config = dict(
    d_model=128,
    n_head=3,
    vocab_size=4096,
    activation='gelu',
    norm_place='pre',
    bias='none',
    init='normal',
    init_std_qkv=0.0442,
    init_std_down=0.00808,
    lr_mult_o=1.46,
    beta1=0.95,
    lr_head=0.00884,
    decay_shape='linear',
    seq_len=1024,
    dataset='wikipedia_en',
)
Each number is 128 + 32 x the weight over its row's rms, rounded and kept within 0 to 255. Layers, rows and columns count from 0. Numbers have three digits each. The size before them is the row's rms in percent of the matrix's.

# layer 11 MLP down (transposed), 512x128, rms 0.102, rows 46-95, columns 0-63
102:140119198113113097128102157161061164076143151140172089118121180087080140095121073144146108153074094153118113131117167158112095073145164104156191125090096127079100140138128099084102154172115085
086:102094092205128100101114131106087138136178105163162071106151104129076173201147156130140133118129130132151126149109128103098125117140125133081184152173112132104120114110096143165130050116102142
098:155159117143106124113111118157075137082136103163102188073132068086107184123101097113138119148146105150122172098113101108113087155117126134142177176193124075196191128110132123161105121140103081
091:160118152144084093147120103123137183117099137099152193106185150113130133152144133168057102136136109093102056182083147068111129112135129130168161142101133097126116137163141071135103128115126112
096:132138146160128110184161126153092087174126148150184080148074130132157082134103126199070119139189105204094136135122169163078171081144125070136096131165141173151110125104102103133192138161113122
097:113093124113150152081110128121100068180082118173122122154090157160169124163133190134141109139113119149119166113119153124135135115123101159186102121156177111114085176146153081083147126098138075
095:098145101134117085096143106078164167110171145140134113077183146116117198148140134097159151100087099135133145115116099131078138151187127138139137215102154132146143116185122183112114114092149107
097:083127063147091041146128158131081171111112127103157161147149127119153139122165102090125083080093128146111156141145088080152153153118165166178049197109160096173110125104118111136093164099106135
105:142138202097131132107115161104155132065109100099115123105076128184106117080186134128169114138183146136074069129130072164060163136113100147130149171145112215075148161205092170137135107135153076
087:076111182094123149163105163106104093156161105124109164126112116210096140133083106159177120169093159127105156138118120129142051125168138089062130188101147141123108070101127128118145103119091112
094:147119155157063139135134176181149154121151110144137157123189164161082124117141182129143084106095168112102137174147165095130104090126117147120131171179101053098097146102128150058136167118126128
105:109153108124054123092086134124102145135123159091166099138183209203093160103137114112165170134127069081120126118104115121101166138120141128161110152072097180099121148210127135132125106139138148
095:116149140063207107087182148112184130194099092102127144104121087153114126178173141088100115119107146116152210150118142120081156089110117114116153153159177159145100109119147154111107136074138102
103:164159091123097105116128158162171113113113066055109120143116056122117109144072112097173139130143088126177061109082145115160063123048141110087154178148112126152160158118132136118106113178143117
112:167157116044102179127115121211149130122137169100106175152074151117142103177144195147105167130127126133108125090141106166101154111151163156092116117135107143117097097119111142121092111141119051
104:162115157099211151127148076137150045136145105054111172145110138126166116145083094145124172114163131145122135124101093178167129169104136127057144134152115127090138087145088162102167115113164114
111:153129154092063166104107125161149123136107110137141106146167173130098104146117115138128130099153143144123127080095104171119107090124071176130103135067139131121117112108173159094094199175164128
087:208150165105113119191095119082123152192099186113051141140158110137155036152188157147139168106124107140118127149097147122111158133105076190133143158120141146147115126119148122133147120125145142
110:138111162109164115098151120057114132117179146120174105122186128073074139167131148126105132178134176149096126185073174104126130089147144089119191178069102136161109137132147094140120116097153129
100:092110173129156126091092086126066065165135138114141160152138176129081124131078118134141066160165095138122134093077073132141125083124108091137141136155124144139158167194159189127126108096128092
089:105124105161108096134077106131117136126169167175150098126107158088138155104092102151151091134130130129107106131123142137138136111072106126113152127132108143121121161139108093124053132116142157
113:104074147108140143124125124084144179130059127142126153104168141140128167072106107111128134111189154158077122153128138109088163115180132106106173120193126168147149105129135128173112126092116138
096:104050132096133199145131137202135123117107105105115115112107149096095155113129156160115100086124134162138105142150094116112148116140157134121117148109133104105131166076189169151094123137181140
104:158087138082106075101102181204126117151160135128105164095135097138146095166064118175104177094168116109142199055125139118092112120102088095125060118121129161143136150176139081140105105101153121
108:131163156126102130149121215113133105155163150042143144135139133144151156179129111124126150143159116135190106080078115093146149138125138106123073144158158109133169127145148097133097174133042172
105:108092168131129178139156175148126179148079079136140012153097176114124163109136152099106107124182110122132141164120078153133100102107110124065087115092159143112061114166114124089141129057149121
091:158095140170080145173183115148065143115093151100077119105102172065141158188113121128122117119158139134090145090149132141085161085131147094216106070139105147111115141122123159125118149150117104
109:150164097114116141091148067044128125132076109134139146087151113128147054100192117114115192144120070111174091140159183128116182112159148195145092121150088155147150132112118083149128136089128122
098:128121097149133104171149086142093136139201118232163098177119097084149181139127127117122103131156094157121108194105128105115106104182117158113087124171074094136128121107151125099137098152127128
098:078153142150087148186074114103101130137140150139156138152142149141114199142122135107162097141124123131149150162123182140085122095111068135130070136124142147145143114117201164180142128061097138
095:141106143123178155206164089154173077096101125108149144101076150139101119061197111107136137088145075091157115111113067126081131075181151148103124132158142084103144146197140131137186128132134135
104:122161114111158124130114133122152116131134115119114114130163136143139124153132126133070122111098097070147079104169075105186128139143117107117139124096162119164147079092136165096156136193194110
093:129139141108074160124128067126067094157131132111064105162206110099132138066135119092108144156114172144068143137109134110057104121134167135140094129188141119139109129143056111158150078121123177
106:146182146123118071147088140110126100127089143132156085128139135133159130169140192112129111110132091165160157144077117152131079136083175129149147161150105151105197118140116091150150163173107121
096:171112143112156087160137088170124116183154105129104191107140097085157161221123070136087128159084142082121126082179113149140110129077107133108118193073105108149137152138152136118072164167120058
101:133116118182142148109115102140122114199167137060150179124128157114170139130097128172126091142131123119100075131116113109128117090143156115177155118154125097105182178094179182090151134108166113
102:162120071112126092148110079183121114137104088113127064176165136204108115089120137148101155063103108105128131092128175182123141118105166177171135102093095139168120145156114128107160128146140158
099:162122120127092120095108109163114097067106116171088122129128139127122168139175123171088097122159150155121101120087091109137126115152116138193179125122075179127137122172135087118128146095163135
108:101141142178181095177150143131110109169162098082113139140129130134121117074136188134137121110143073103142212129132112202165095087041162110143154149059240115095162164170159155164096161187101114
093:146142110059093150152095131134102148081126174151127110096120140153161135151135073123121094120161182105082063148220137109107111161142112148122086101117115175083112133171117126136087168130162173
092:121102113100164098141146126155116161136103160119125123166090107087127094137160154095127137137101170122137104091154126124126131142072090182163157135100183109090134124089149182164064129073131136
092:113136052160137143078139042186148123133072055140146159216164196116158163110085169102140163134129092091160051126123088138116107147136099115155128130096128157148090151121103156123108138103133100
094:176148171125185234092141105150109114102181133171084113093141165076102148154203173126093138113186154127109091121149147082091071151065108126145165151101132129155174113137150078162123138153150126
110:138103157153157105087146112112128104107085119102160110114166136117127104079130134153176169194106151095048134130163129085150120131106130176086127148132112108111085143138114074148082124108169117
107:112140150188206115155173135167106101135145110105128207166114143151111125097164133154082109138175174120146142131151192170168109165065143104128182089157132130106191085094119146144097115138079140
098:160176111103123157156117170155102064138129092085116155134144122150101152152138176142106159098157075096127121081135089160146149090144073163193074148170127113135147168066132105167109143183153059
102:060126112171163146115086090112165110165190154136115182103117121100137153188134160109179120142126149120128183104069127184135148127139118057071071135118124094114153090119101137134139094085133121
097:074169118122120079128127102136155145160030119115117183158136101152064146141094159143128183153165098088145170151137160153121109124052147161058096050114155149140116138084127147163179137168143136
105:139107138095145154087045105158154087195134122139175132108131167112097155136128145141164198156089046110083107070124155108075103066059136171125124173112103060140152143137126122164154110147132166
100:116141145188102074121132160095123069192150179180134164139144126138116161119087126115148155176173135194101095155115031155129116162108115160118175132115125128108068162131098100187140064117087154
# layer 11 MLP up, 512x128, rms 0.125, rows 47-96, columns 0-63
095:128079174168182164127053164154214137144092100157143139101122167106180102160159140117121149127127109090115126135137170132144039127131087069145122151180171116116166114134141151111197071113088089
098:153129116115061133099161157094083091122099135093068125140079128147126133121116091149135144133143111187122176130127085138046107148076106126140156130154136133106171063132114108111145153108094192
099:101139100075130170199201115131113087112177108120104155143071162163155139068123122148145172118096170130202074170135097136136111110083136165091104225073149105122144131146081120121115152155134138
094:133129165150076202134134058137136048143129119120151187153123075142134181144109101175109151114091104145168160124170098053086129100101181149114197148154107099134137152128159101125123109139118091
090:126079156086155129084111108115138119148148118134138124092146148114106023118111108120136080143089085168119137197146122143112142166129137134141199097142130122111163113097099108113168114115141154
100:122078091157118157163134144167181144112123202172119050134112152092183108134112101096120116183174159093103159150095132107104096132154137097122151117095134127190092081099165159137122175157068069
105:105114141169101181125168138104137076125119155090095183095136106168096079138110100151150173085178084150142144139141158130111117167081146152095121121075144185106142095113082084136160134117089170
099:160164050187180152147186144088112152164113091148135187186146091081137138152127105140120122084124117183134151137130130121163105101125095176125144101132166139149106101121077122192080142147115143
096:167103109157119136164115066162171148149122142084142107120107108139106150135203087125153128119128152111171117186073097119110099232128131072097110114151161147085086169108139106170122104142143110
094:162097106123098157131145141140145095179151119128170089179076098074158123148068187130142096150122104166119114079123174165135131117152148108142179108170134133091116134119170132177198111089100087
098:168143102116197113091171132120127117139131105119132150138119101165161136121123102122099143110180105155112128165115164164144144079087118148128180160137144095141168141051048165104067159132131147
098:108097122161052149231168096145155160131121145084154134180126185148142092141129078128138125156156119103113118080140142069121118130079071161132133131109122156117095113132130151128134127157124155
101:141158146146152141111150132149173124127178146108121166168117102086110188169180144098164134145128158137206108146147153078094132100132115142122146065098161105180143116100102157165106153117097087
108:137116146130089113159169163096140122084089175172090095131111134129171135100131142141188090196128163123142156105157110101110145111093156177135114133169168119199106114091110148148124095100086126
103:098093076113103111153121149174105097174128135113096121138106120198122139126117151096122121133161138102097129168125151097090183177159111130135087168094158149125101173118176094191094201100157099
098:135131132084087092174193115145131107173115119094176152121126101106154120110162097058139098109136122163150153145158135121080087141100190193140181093201189158134220058137130128121111120100078094
089:130128144147118175151122113132125135119077115165092119205103150134100164145103087152118155155138086132104089088161163132156128167092146115149144113168089147152118152034125141078127121117152044
100:140094151122102187141151113130146108133096087124132080107135097113157148115081131154187109070152129162155123159117133093124166121066123145197206109128093148161172145071113142128113188180142097
100:135084165143165084115127190127096062139113176062139131119170143111105116128069156125107128114080101181120167135174120090103099123181064143119058101129108163147146191086155084109137134143092112
082:196106156105128168147099149132071091178156134091098173151119101175164089083154085110133144124079171103121072143131151104165143107125132136115192100113194121122109156095168124145169128083160133
111:119155165133116088117145172101084094152093153166117172139122105101118106066086148146148143085090155135094119145119124136129095124096170142205136128114147135113094098160153135195117112136087117
097:147117122193167107107133127034111142147103115143113158102112078096123081078084107131093158102157165119082111063150125137147164127088139094160059136194167087172143132085147189130127108139074124
098:156182140135142151151153133104143111156148067132148147125109159220085135123140109136117104089086140117129128166133081144106140075133143095181146126138118094146151050093212154187060105069157174
103:144128131176134148110107114102118074127115124078134104163115137094117096098162112102150104171137072103097110082105125128146127087118093108135123102092083175124170126133077200122103104102101132
106:162158151131176153172116155132185193122164134116129075144061134180095114121122088128151115125092118152151156115136124173197042129171066161146135166135102136112103117136142164100155117094151140
099:163138114164109164151120140156081175132152098116141122110135139149142123093145130128135099082163146090133166144095107187151109148132134115127140111138110110163096102084105102092155128090071107
105:132048111121176107133170079148086118117091122111091128124137135107082085164105146088091130102106148108123108089138127081122101138142157151119173130096198120147175144113135149136175151142110136
108:118138118117188069143123169119132152151122169061102152084100107129105164139114141166124088131074174155163146059129118075130151106112100108167065141163148135135140061126152106171099161136122150
103:122105081138113117159078142122074085127093163076118123152126050131171130151088132181164100169114025149105129117158148142118126136131102115112095108181197142177116144118126153140158156122103106
097:149154075089149073166136164125118165146183101130180096128078144108147121163132086121121124134054052107127152165137120180126143131133073142080118125105135100189132142154095152123151153107151096
103:113100087126149203104173053121150160096135117131116138130108135151107107080153149241184132099143100100077178122124175168070091183110107179137098110115128085180067132190118155083112143139129162
095:255116163098152154119144136164100114114132086114121139143144146119110147078125109127148084112128090116130126152124109160114124169108161113096114107186113142173113097168184113205093156088164095
099:131092121061118172086167171165136118098147081146122148147109124123102128082097104119161123157085140169205159130125157141026108117069113082182161099192123138168108121099081171130143092086078089
103:179129124121122094116161142120100169077055110140089114188159116097100118159146164144170166170096173201124175196117072126102095149164153124133134045158079096111120115142146153188142148109175174
100:120143140135096099078128148127141157073106147108149126161137084128143083134080100094098156135135104107074152174101097115151119219120070147104150124151083114093048130115105102126124161126174114
099:078180155144134168120101074126127102102118139130140190072136111084160144132085076140128139150147160179132127145107161114129151110112119070143158082162130075114148121056155183150133161136131101
091:110105139105121156132118169182119183104151140156126126088164062150151105147140107131097123117184101141147183152138118116164118098067120172151093120111167055100106131072136171172189126172176164
107:203182150198110098146098148106131095101111105150159136132090116075101147157131082124100128122142153128182086133159156109145120123126161199102162078155200146075109119123101096166075094137148162
100:137117130105124128120141149117081172174149092073123118173112105114183073155077161101194159112064151138123166116135097141160115112092076221108133087130156149118099144076106182174147122108144083
095:154121133143093100167126169104088147090076057158099102110126141126148137102118184113153141139182149109157062110111085095112108155149145158142182152116106092116116094081155125124139082129028125
093:093088139131133086110095195173170086073099085063190131162122129116170127141155111176133143136133151131088131138062093103161054164093098166117127162115120144085166101103136078132168149147111123
101:115141154174128100120148101146153122183102165160153066141094115122136108114078166153110131151126138135131171125084125178144145166060137094146126090155184114081123085085089192157155095099080171
102:057122148093102122128122156146134156093169065106146158139147131123160141123168146162178145135121054148119143139098158104062094169094114099145186095177185103136120106121159115134149140148113178
100:150138110161133113118124173111105171147123146157105108162097085130193121107082093136167152090123179143188104130125157078136145116152115067135128102151138087162133100127140177130175135155082151
099:176152132137138179175138187120129104197134094107119152121108095082187064153092145180092120069132137150104087142140117127173130135143067135108120182125098137061060155121081128109165141157105053
106:127138136136117187099105120119171133105074118109124114118126138145103132135154128100114168156078136163073160148181182127084158121171159159084108122146133141140147130070087087157170065074077102
101:149103103128115088141156154171143164034079098088218087173124146162110153107135108079172154135141156157053065120143150107100148144084097151127146150124098094153054126124114143151138139142166084
094:105087128128191110123095150218153115154116140071132143187149087181131108183086134149127191139108156116111189155111102091126120184172113123182143144107123110085130104128204143132135155096144228
096:165191092126128169111170168137106134115124164097139134147081131144128140091096112164166171089132113151171095072168137122183110103076089049113116091111109147095146103145073091147170101178109080
104:146152081163120174163074123174119108104149115135175173127100081126088100117074165052181150169106131182194093110094159113070117162148103139167131163099124157099189093103144157148094143109140136